Weights of a small transformer language model.
Architecture: RMSNorm before each block, rotary positions, no biases in attention or MLP, untied embeddings, normalized queries and keys.
Training: a variant of SOAP for these matrices, 439M tokens.
Each number is 128 + 24 x the weight over its row's rms, rounded and kept within 0 to 255. Layers, rows and columns count from 0. Numbers have three digits each. The size before them is the row's rms in percent of the matrix's.

# k: layer 6 attention key, 256x128, rms 0.311, rows 202-223, columns 64-127
# q: layer 6 attention query, 256x128, rms 0.337, rows 203-223, columns 64-127
# v: layer 6 attention value, 256x128, rms 0.426, rows 192-216, columns 64-127
# o: layer 6 attention output (transposed), 256x128, rms 0.389, rows 192-216, columns 64-127
k202 082:117071124098178165118112146159114079130117129155181103146137100114117120126121131102123154053094116112128107163134131122126075170128141129105155122094112122097080109089156114136086130096114133
q203 085:111177114142138124090126137119128140130137097128080143153113125153109150095129099106183127163147088139153086129137155128180119061123112103122144160129175148112127153147142153095139118135109115
k203 094:092138111169124125094119114150123125122127136131124149161111118120107096095136111119199140105126127096114060124113148109141121109074117119083164161152157145115148120160113111121137167129136093
q204 107:133156163117164179145126134146143147144126144103158135117106160112167120142101156127128175118135131128142126118122120151154143099106136138084158093132123119118121109135137067128096142092114129
k204 103:125096082129159161092122103124080146123120134085130108142114174123113127142128129170131129146086140091101148132116138111143074143107140119114137146137184145117129088107120128167105119129091126
q205 087:133161135121121152159129083135134146137133122115156125131124152142126124081103063129161100148099110159104159105122099174152121187097115123126129110147127111103126120099078159163120117150133088
k205 086:195179111129129160105142116086122152121143131154103168135140145126095144167099159126118120117126113129133171142151087098146156116135134119180079158156135161120098080121140141200117109114137119
q206 099:123161104102156118094176086121096123131109139163138092148144106148116154143067150132119143091152072123111151108158151099108102123140127142118170127149104149178113112091136141119086092121133137
k206 089:073098128162114110110124121121168147150133104135143124143149073129130094088109123124170124111115104142135090144128139136142121133110101125098176137113122148142165175166092154112149140107146111
q207 102:122159125162125133091126153140135124135141140130112130164094118112138096093122112126190126138131120134110113155131168187146128110138135096142145152133150104112123170127062151136147108117133089
k207 083:073120095159121149112117124121114139112152118125152163127086098104129134122161132147178117130161144101103076126145141169177150107095141145107137137079164087138107165111113140144117121117159116
q208 106:120128121168136124134129133123105101134136136160142120124145125163120116111072097084156138143119109115130114150128132168156111114124120136140144172124098197114152115160138143116093120129107123
k208 101:137098110126142148151158115121156106139120122138127113127103126074123145113112086148171101125162089162115092157136141147125115127092106145086190137157107114131139095123120129129148126125177127
q209 101:145149114121114173134098143139131122157131132162051172123125113080135148133135114131122119154096129149171122146149124127123149096148122151159110115146128143119134169138142127119158103101086124
k209 107:156163138132162135137117141148140139159114102132115149119147133091182162159159108169140117139094109113152122120118125144106099107131172133140086170125115107193122145079140134124096132105113158
q210 072:108089156141123122151136121128132159153129106123111129157142105151116181116175096138128097077131122147136089092082141129138127155096122163140116171123157165123160130158102171114147117143139102
k210 111:142120132129149135152138119109186131117125130128139117119143137109110155151101146123142116147141159162106155131125103141104116164143133181120110099112148105142132081142135143117141112130087180
q211 103:118160093106091090074118122126150151094112131142140106135149142153126109154112159135102095144139101135098144105171157128168149137141098122183113145136093147121169111121160127113105116143113135
k211 121:151136154097128152127131128112116132147112106136090114117115115168118123144125108092087132155161123146128152139136093128124149087134179105148138099145079152117169100139168144144086126128147143
q212 099:200056108133143135108130105099147119123106120146122118153067126097136123091132155126111136158095136095126149119073154147132122151133143114141114125124134113107171115136112123101145123146113143
k212 113:158108088146169122110123158121135145134128095145124134133114188016131154101143138153140112123116124110130091120127138122110132162102136125126156078105167101152134091115168095112158108106151109
q213 095:130153067131150122100159162093100117165127134079127136152172180173143098132146151133122130100102102118138109132134130095142144135120119115145082195196113137140135149175145105095137148133094127
k213 095:168147136117136125153128122136169087171167121138128145102162122146152134139156144111135162114092096120167115112150089128120152121094119108134090108183098125112181156133077111133147180104121157
q214 102:074122159128104085106104131129120122120172081153166128115081140140140141099155148126119130118136121125131147130112147103115149126112169135112172159108128128136147129081103093127124163129135159
k214 104:120137122154153114149131143125119129135144120113097155078136155114163111094139137141122138179114145146164138134099089090094153110135171127103151109087117128111125114145141142136093120113161156
q215 118:080118146141115166150112088116176082138101132161100112148106124106094114094177139145154133097142128088153136149138136104139136141121118123106130118112122166170107140138104106167161125099114127
k215 097:096168083128147116143117152125113093141093141109148085117120091103131154128126151157158137119148100103081078163074158155138140136151108108080131110132119119156110143174112103156118164080123118
q216 096:106121129101088100125167143100132101169141116162177100156135124108102108125128148179109150142139112103125112145146181086116151131110106123117138142114129156138127117106109112123038087174124142
k216 104:134120128108072132152184110077127115143132145125107147077119117103095146123142098151105132143145113122136081074108159145115167126092136090106118149099132119162085140145103102115142109108178138
q217 102:093125145128153122168113120138152124111103089146080096146176119142099152133134132168123120113130099133099103105149083121159110119110149121176137100163154089169078099136160156106122150124125133
k217 119:131098094125117117156116133141125091164101141130108102110153133131115090094104098146153136076086112132117083102109133140135136154132166116098111103129093158187125111131136151142175130103129087
q218 119:113132150075135141142156153123121087172169110110143117118133142112136141137104109116130084147122119082122169162153126148173162164145176076138113090167154159104106121107116115116117120147110121
k218 107:159139169134136164130150093100095114145140163146137151132136156115118125137135118108104134113104104102164088158137124109129131135112159102124114119107113153112104123096154154136116133143131078
q219 110:148118165115099142130158149144185133120125068130113132104099093093149144105152142124132134195099157147125154113142111133117128132164121101164092080122157119157111094184159132129151101130073151
k219 099:101145116102153130122190176107159146146115095126126140105114120087149143120155106139131120101134120120086141120115125117129147174117138136111112123106148147167110119091115093080136136114104119
q220 096:095060127149134123106108089153156147114113130127103104104124093153073115087120103095111125109138141142109123138141101157123107105153162149104116157199116125111106140125126133123142155121160101
k220 109:059092123111118102098095160100135122077131158115142145119130114098125153108124123118132088090206124109136108140111154139120112106106173163113118142111122156074111111135119139145144153119172148
q221 094:145151131085175122129135119081124121130102123112124176131095128170088168125087109137102133136143098119144169109125123073113127106135117144151063188088141139132148119133141136107133171143120118
k221 091:123135128155131145173119121152164123130160141101141116161081161146125180150136134157103110127075112125146163102157125124121112140127107080135167165090112145111147121185145098152139131099135124
q222 113:124162155126144107074133163150103151104118122155082155119152143136130156139135150143137141151087146124145115129102127119143084094166140164124139127106118097139085086116109105109134136119177135
k222 104:151148110119100096095143131127118132098114133156160122127125130149163113095123119091175136092136091146111079132128140148162111152155166147106105121104124098124118090132135146109124114089148136
q223 123:107149114071113141186110144129098144086139110132136107126113165101135120171113133116085138135128107115119156162137093134120165109102131089114167129122086080152143129092102133190071099139158160
k223 121:148126181102121136120121178135111146107154138160136154084146145105139121101095106129097118144129097134118133104121097112133115113145168082115119144149098125150130125125125169110113138143106111
v192 102:107127136073092118125132105153133184149118116137172153144125126122114195130122120112137093126100103120103106110143170150125150107118108136164121120127134133165086100137110116106105151144112140
o192 101:142177099138163126095143121108121126093081194146076111112096101139112126125111129125145139125129140135159110103118100138169132102162160124145110134144161121108130167124161166115139097107131109
v193 095:099145148152133128111108119132148152161151103124130170140128141123178122156150093122113096145142135093105098152081097135138110099088154150139106149134131142152046115128122132090145150089109097
o193 087:144121102079168138114147098113128133124121141122118091140095116099114133126119133134071186133127110173112153099118121140126154136116112110149112106149110100157136157119132187139100111130124154
v194 099:135164161083176093075157139138148126110059131145173130116123126135120144131146123104118126142121120138098112151150101147171158119117136159154091143150128123170163136087094130086127064140137100
o194 086:147128134164108102141125130162151153111148163162110164108156117122101148097097139099154083129145152122099140119115155158113103139154128141116151133112138148131083150148164170149135140117156134
v195 111:115132136116113155155090177088199120113120126138109153123174132114194125160114140114152103130143129101153110134126121133088101197152136082143156063135155089161148114123078126158106111161096101
o195 102:130104141127142121114126139101090162175128149084201103140131154149119097097121139166130122119152148169102142135114169146115141123141134147115095170152127152085154110159152115116156167096103138
v196 094:109162137112121155115175088143144120101136138119148120176094111145127139170155146135157133156144145155126073132146161139132137136121098143154114083143139134181144131174128119158118118081096165
o196 088:116130138126165088148136163118079135133171136159135143098184122130112114140128106095153084146139137151119147142103119150148088108115113147204118162131132147121110143144154144103148133122100089
v197 108:107138158157121124136127131092110056125133152150141111177128107134129141165113098132144130071153081150117126117162165079115113149096122129124133122131095116127136118108121121116133106137151107
o197 101:092134131125084131148076164176112178128126115111128157135130139144147115158128115124164132130159141104135112140142137175150150129145111118147150152133091113098123135125098136147107139080108100
v198 102:147121155115119108157127142104105101080129154128086129101117138144096083073124122125126117097121105140135143127144125165120116155113126095131153096077164124080129128118135136127126146142164118
o198 091:124136125154137142142138149162160168139124094100132148132121112131153137146120099157175158141109128158125111147147153126152149156149104137086121142172100133123165107133099087125156127137107143
v199 083:153133147173148125132158113095105121153114137068156151082131101063146116123135132104085163133156103124123126129114171093132114118117159108149089098111127136146126143138127145162120099094145144
o199 085:086123132154097093133097147125130128113109123133121111097153114145099107155135164157145135087115127108133130163103079151085116147144077137121168148142100120153077088157116115165167123154137145
v200 090:163141153099128133087142101115113112128137120127115111158141098128104142125125157129166109132110124106037132124103112095146134119120109176092131115087148131132119121112161112101116109161111108
o200 085:128117176125118136162124124131150144151135148156092151155096124168101128143067120105129146122115137153186137126151162156131116122109157093150134131154091120115152161128113163138118124124128126
v201 091:123091138149137151167132118116102140118125123146148127133145149149101098054111096141150100116131139131121109117094127121135125166149141071136134114131110093137184116151103144147123131109159100
o201 080:134121131138104139111105140167112126103126060138133139160129097130151135132143136150119123151123077159175112133141161156106155133160126119129111146102143132150156142084104135117190105107155111
v202 114:173093129111123184192108122101144107116114148124127132091085128145127093165108145112141147126113143153142130130128075115122146126130108114159155096106110102135175141120133156094135120107152151
o202 109:075135157096124113089131160105169093113151143110137123139155126138170146104127156159136128086117112156143134139119127145154099154102117178092151128089139184119128144111128086128145166129111083
v203 102:087111159130088134153139131165139139117115137160164136146149094146109149110144112136134098121117112075136095177131147126140133122097173134140121103112154154124125175123105111122131153142129111
o203 094:109129136101177064108108129076097139127144071152134140137107136120116126117148132148176162169136105128146118099129136153098121140112115091149136129126124123122145126133084178160137109136138131
v204 093:138143111059116162128141138117152104129075079105141117141121165138150113104107095140087159123122155073152168146101125164089134132137119135115118126151146120135153129150165125100118132157129095
o204 088:143112116134146143101158137177109105121142193144114146111137108121087136136120110151155115146093100128143126136114120111100126151124158129112115109121093144092092147144134103132113135100136159
v205 100:163100128126095137190126132107102126117136117137116151127095088128124117168105139122122107142151141127177144134159105111102154093149116140142139184117130125128124106089134129138128112152095159
o205 098:155148120135152163093136151154123077117127125127150118122091172121137120108174136154112131107106050097144103111092129122173122103119118089168137133147140158104094155139145106132154166095120107
v206 084:156107149094119146114137147168103105136164134094086136136180163159157181109124126119130130110122137117106106144156138149181141150073118111094121075101102137148133136144100144122181145071118160
o206 081:122125130149111138092156138132123143100129161179182124145084125098133094129122150151107109176170156124134125071128163127121100134121115123127155116106104114133145110128112116139098100153140139
v207 096:114136099134108115131118119162084058123157115122146139096096115127136140087148116121123112114147150110105124114131106182146118095177107131143098150167104081123129148156150158121123088131123108
o207 084:122116169152147127145145120145151149137126141157109131133159133131153102146137067103077103196122107121150119148146088133160169111137116115157158112133124143094142148138144106110118159151153102
v208 099:114178110109129122120101110100158123119141158125125123139093055090155112103141136146145094120143125103115127154149141115122188135123122132095124120116074136117168132117091104107146116130133107
o208 093:076115134114155160152110083146114142154094100125131149160178120157130157146111121140129109125139082135066117140141132182117099088099110127129181102108176113119103100191144109135132151130116170
v209 102:179112127141167130166106148140111144160139096142121144158122113115101143131125136182120140120160135127133158139109081144087135103131145142118089068091069152119127150074112146130143111135139109
o209 095:132130135110124136110119092124170153135109128133107157128120117133089128106122153145094128151141118156165133097164150101136097108115165147166145111134142099134125101104137079113130163106143140
v210 093:124105124153102168105192121125127120161113124140127087091127099170146143123123145126141110108106153109141220098136149160140108100093130169147085124131088139140161149148185160160142148131115130
o210 090:168077163084125131164116136155139149114155144153122112155103129146132104153142095183107157116071128162131114133112062117118124167123109087133142119127154090091116124131110123129127101150167099
v211 102:108132176081135150148135130143156160123148123128136125172142134099182107099120111128117126130163130136121137125126147118159155141123145148120084110110146126132146111136171093119139167141147145
o211 098:122141119140115129100130133116121062108109142176163122118100122108092141136103088097175174105113108115120114140086125147096150113146117118122165103085141117093131152136093130137075092128109110
v212 086:103126128129120142115117128129114110140111122089182197168153121150114129119154152086124170118102137124124166131098150133112095120065071138133135150136121123155126134145146072117166106103122143
o212 083:142126142173160101163111144149109151078140108175090125107097107135121088128129157152157096138115124146127116115082133153140143124161154146149129086122109058158127121150133176075141136127117113
v213 090:117192139075141158122139111138160146140151114118165116145136114143150121128197106166157146087143138103083164148110153111175122090110160135159147157080139164119173136134118138164134115141099097
o213 083:114105136112133138136090133128124126141119133166108142187115103120139115143129132101134114143146135164092156142096129153100177160095123090138121173156106090126112143135101107141057105118135106
v214 091:115101135090124157115101113121109108103117123126091104135128136131167141154124089141165151115093127134190138142150162151085152111134113132091119167112118123114141159147120123118095086111136103
o214 084:121124089109118129133144126145142125149145162147116088119157131158139126125169148131090163150132123126128116130112098114150111118158125117139155091139110116129108122118151096085126105105108151
v215 095:135131128125182151160116111112095135149133163128124106138126158136098130130127109158173157099117113112127135133141120095088116087100150156100126146099160187107131113148094154134080121107103116
o215 092:135112123108127129115130107117145164150094095114119150130073091114167129112145157157122120166153119116122138100112153150111109150110121111107136114109143100138147103088172137098079172133129101
v216 100:139100137135127120179155077125133098100125141093126126116152143170122135089143144130120120170117123113118168083162108140153118183134133151136149118133116116136142109118124127127113096137141157
o216 092:149122126127104178147106116117115131139123160140141152082103105094140130132157104089118186083136156109167133143083113116099141143122177099125105081109130158122130149139090117135186135115122113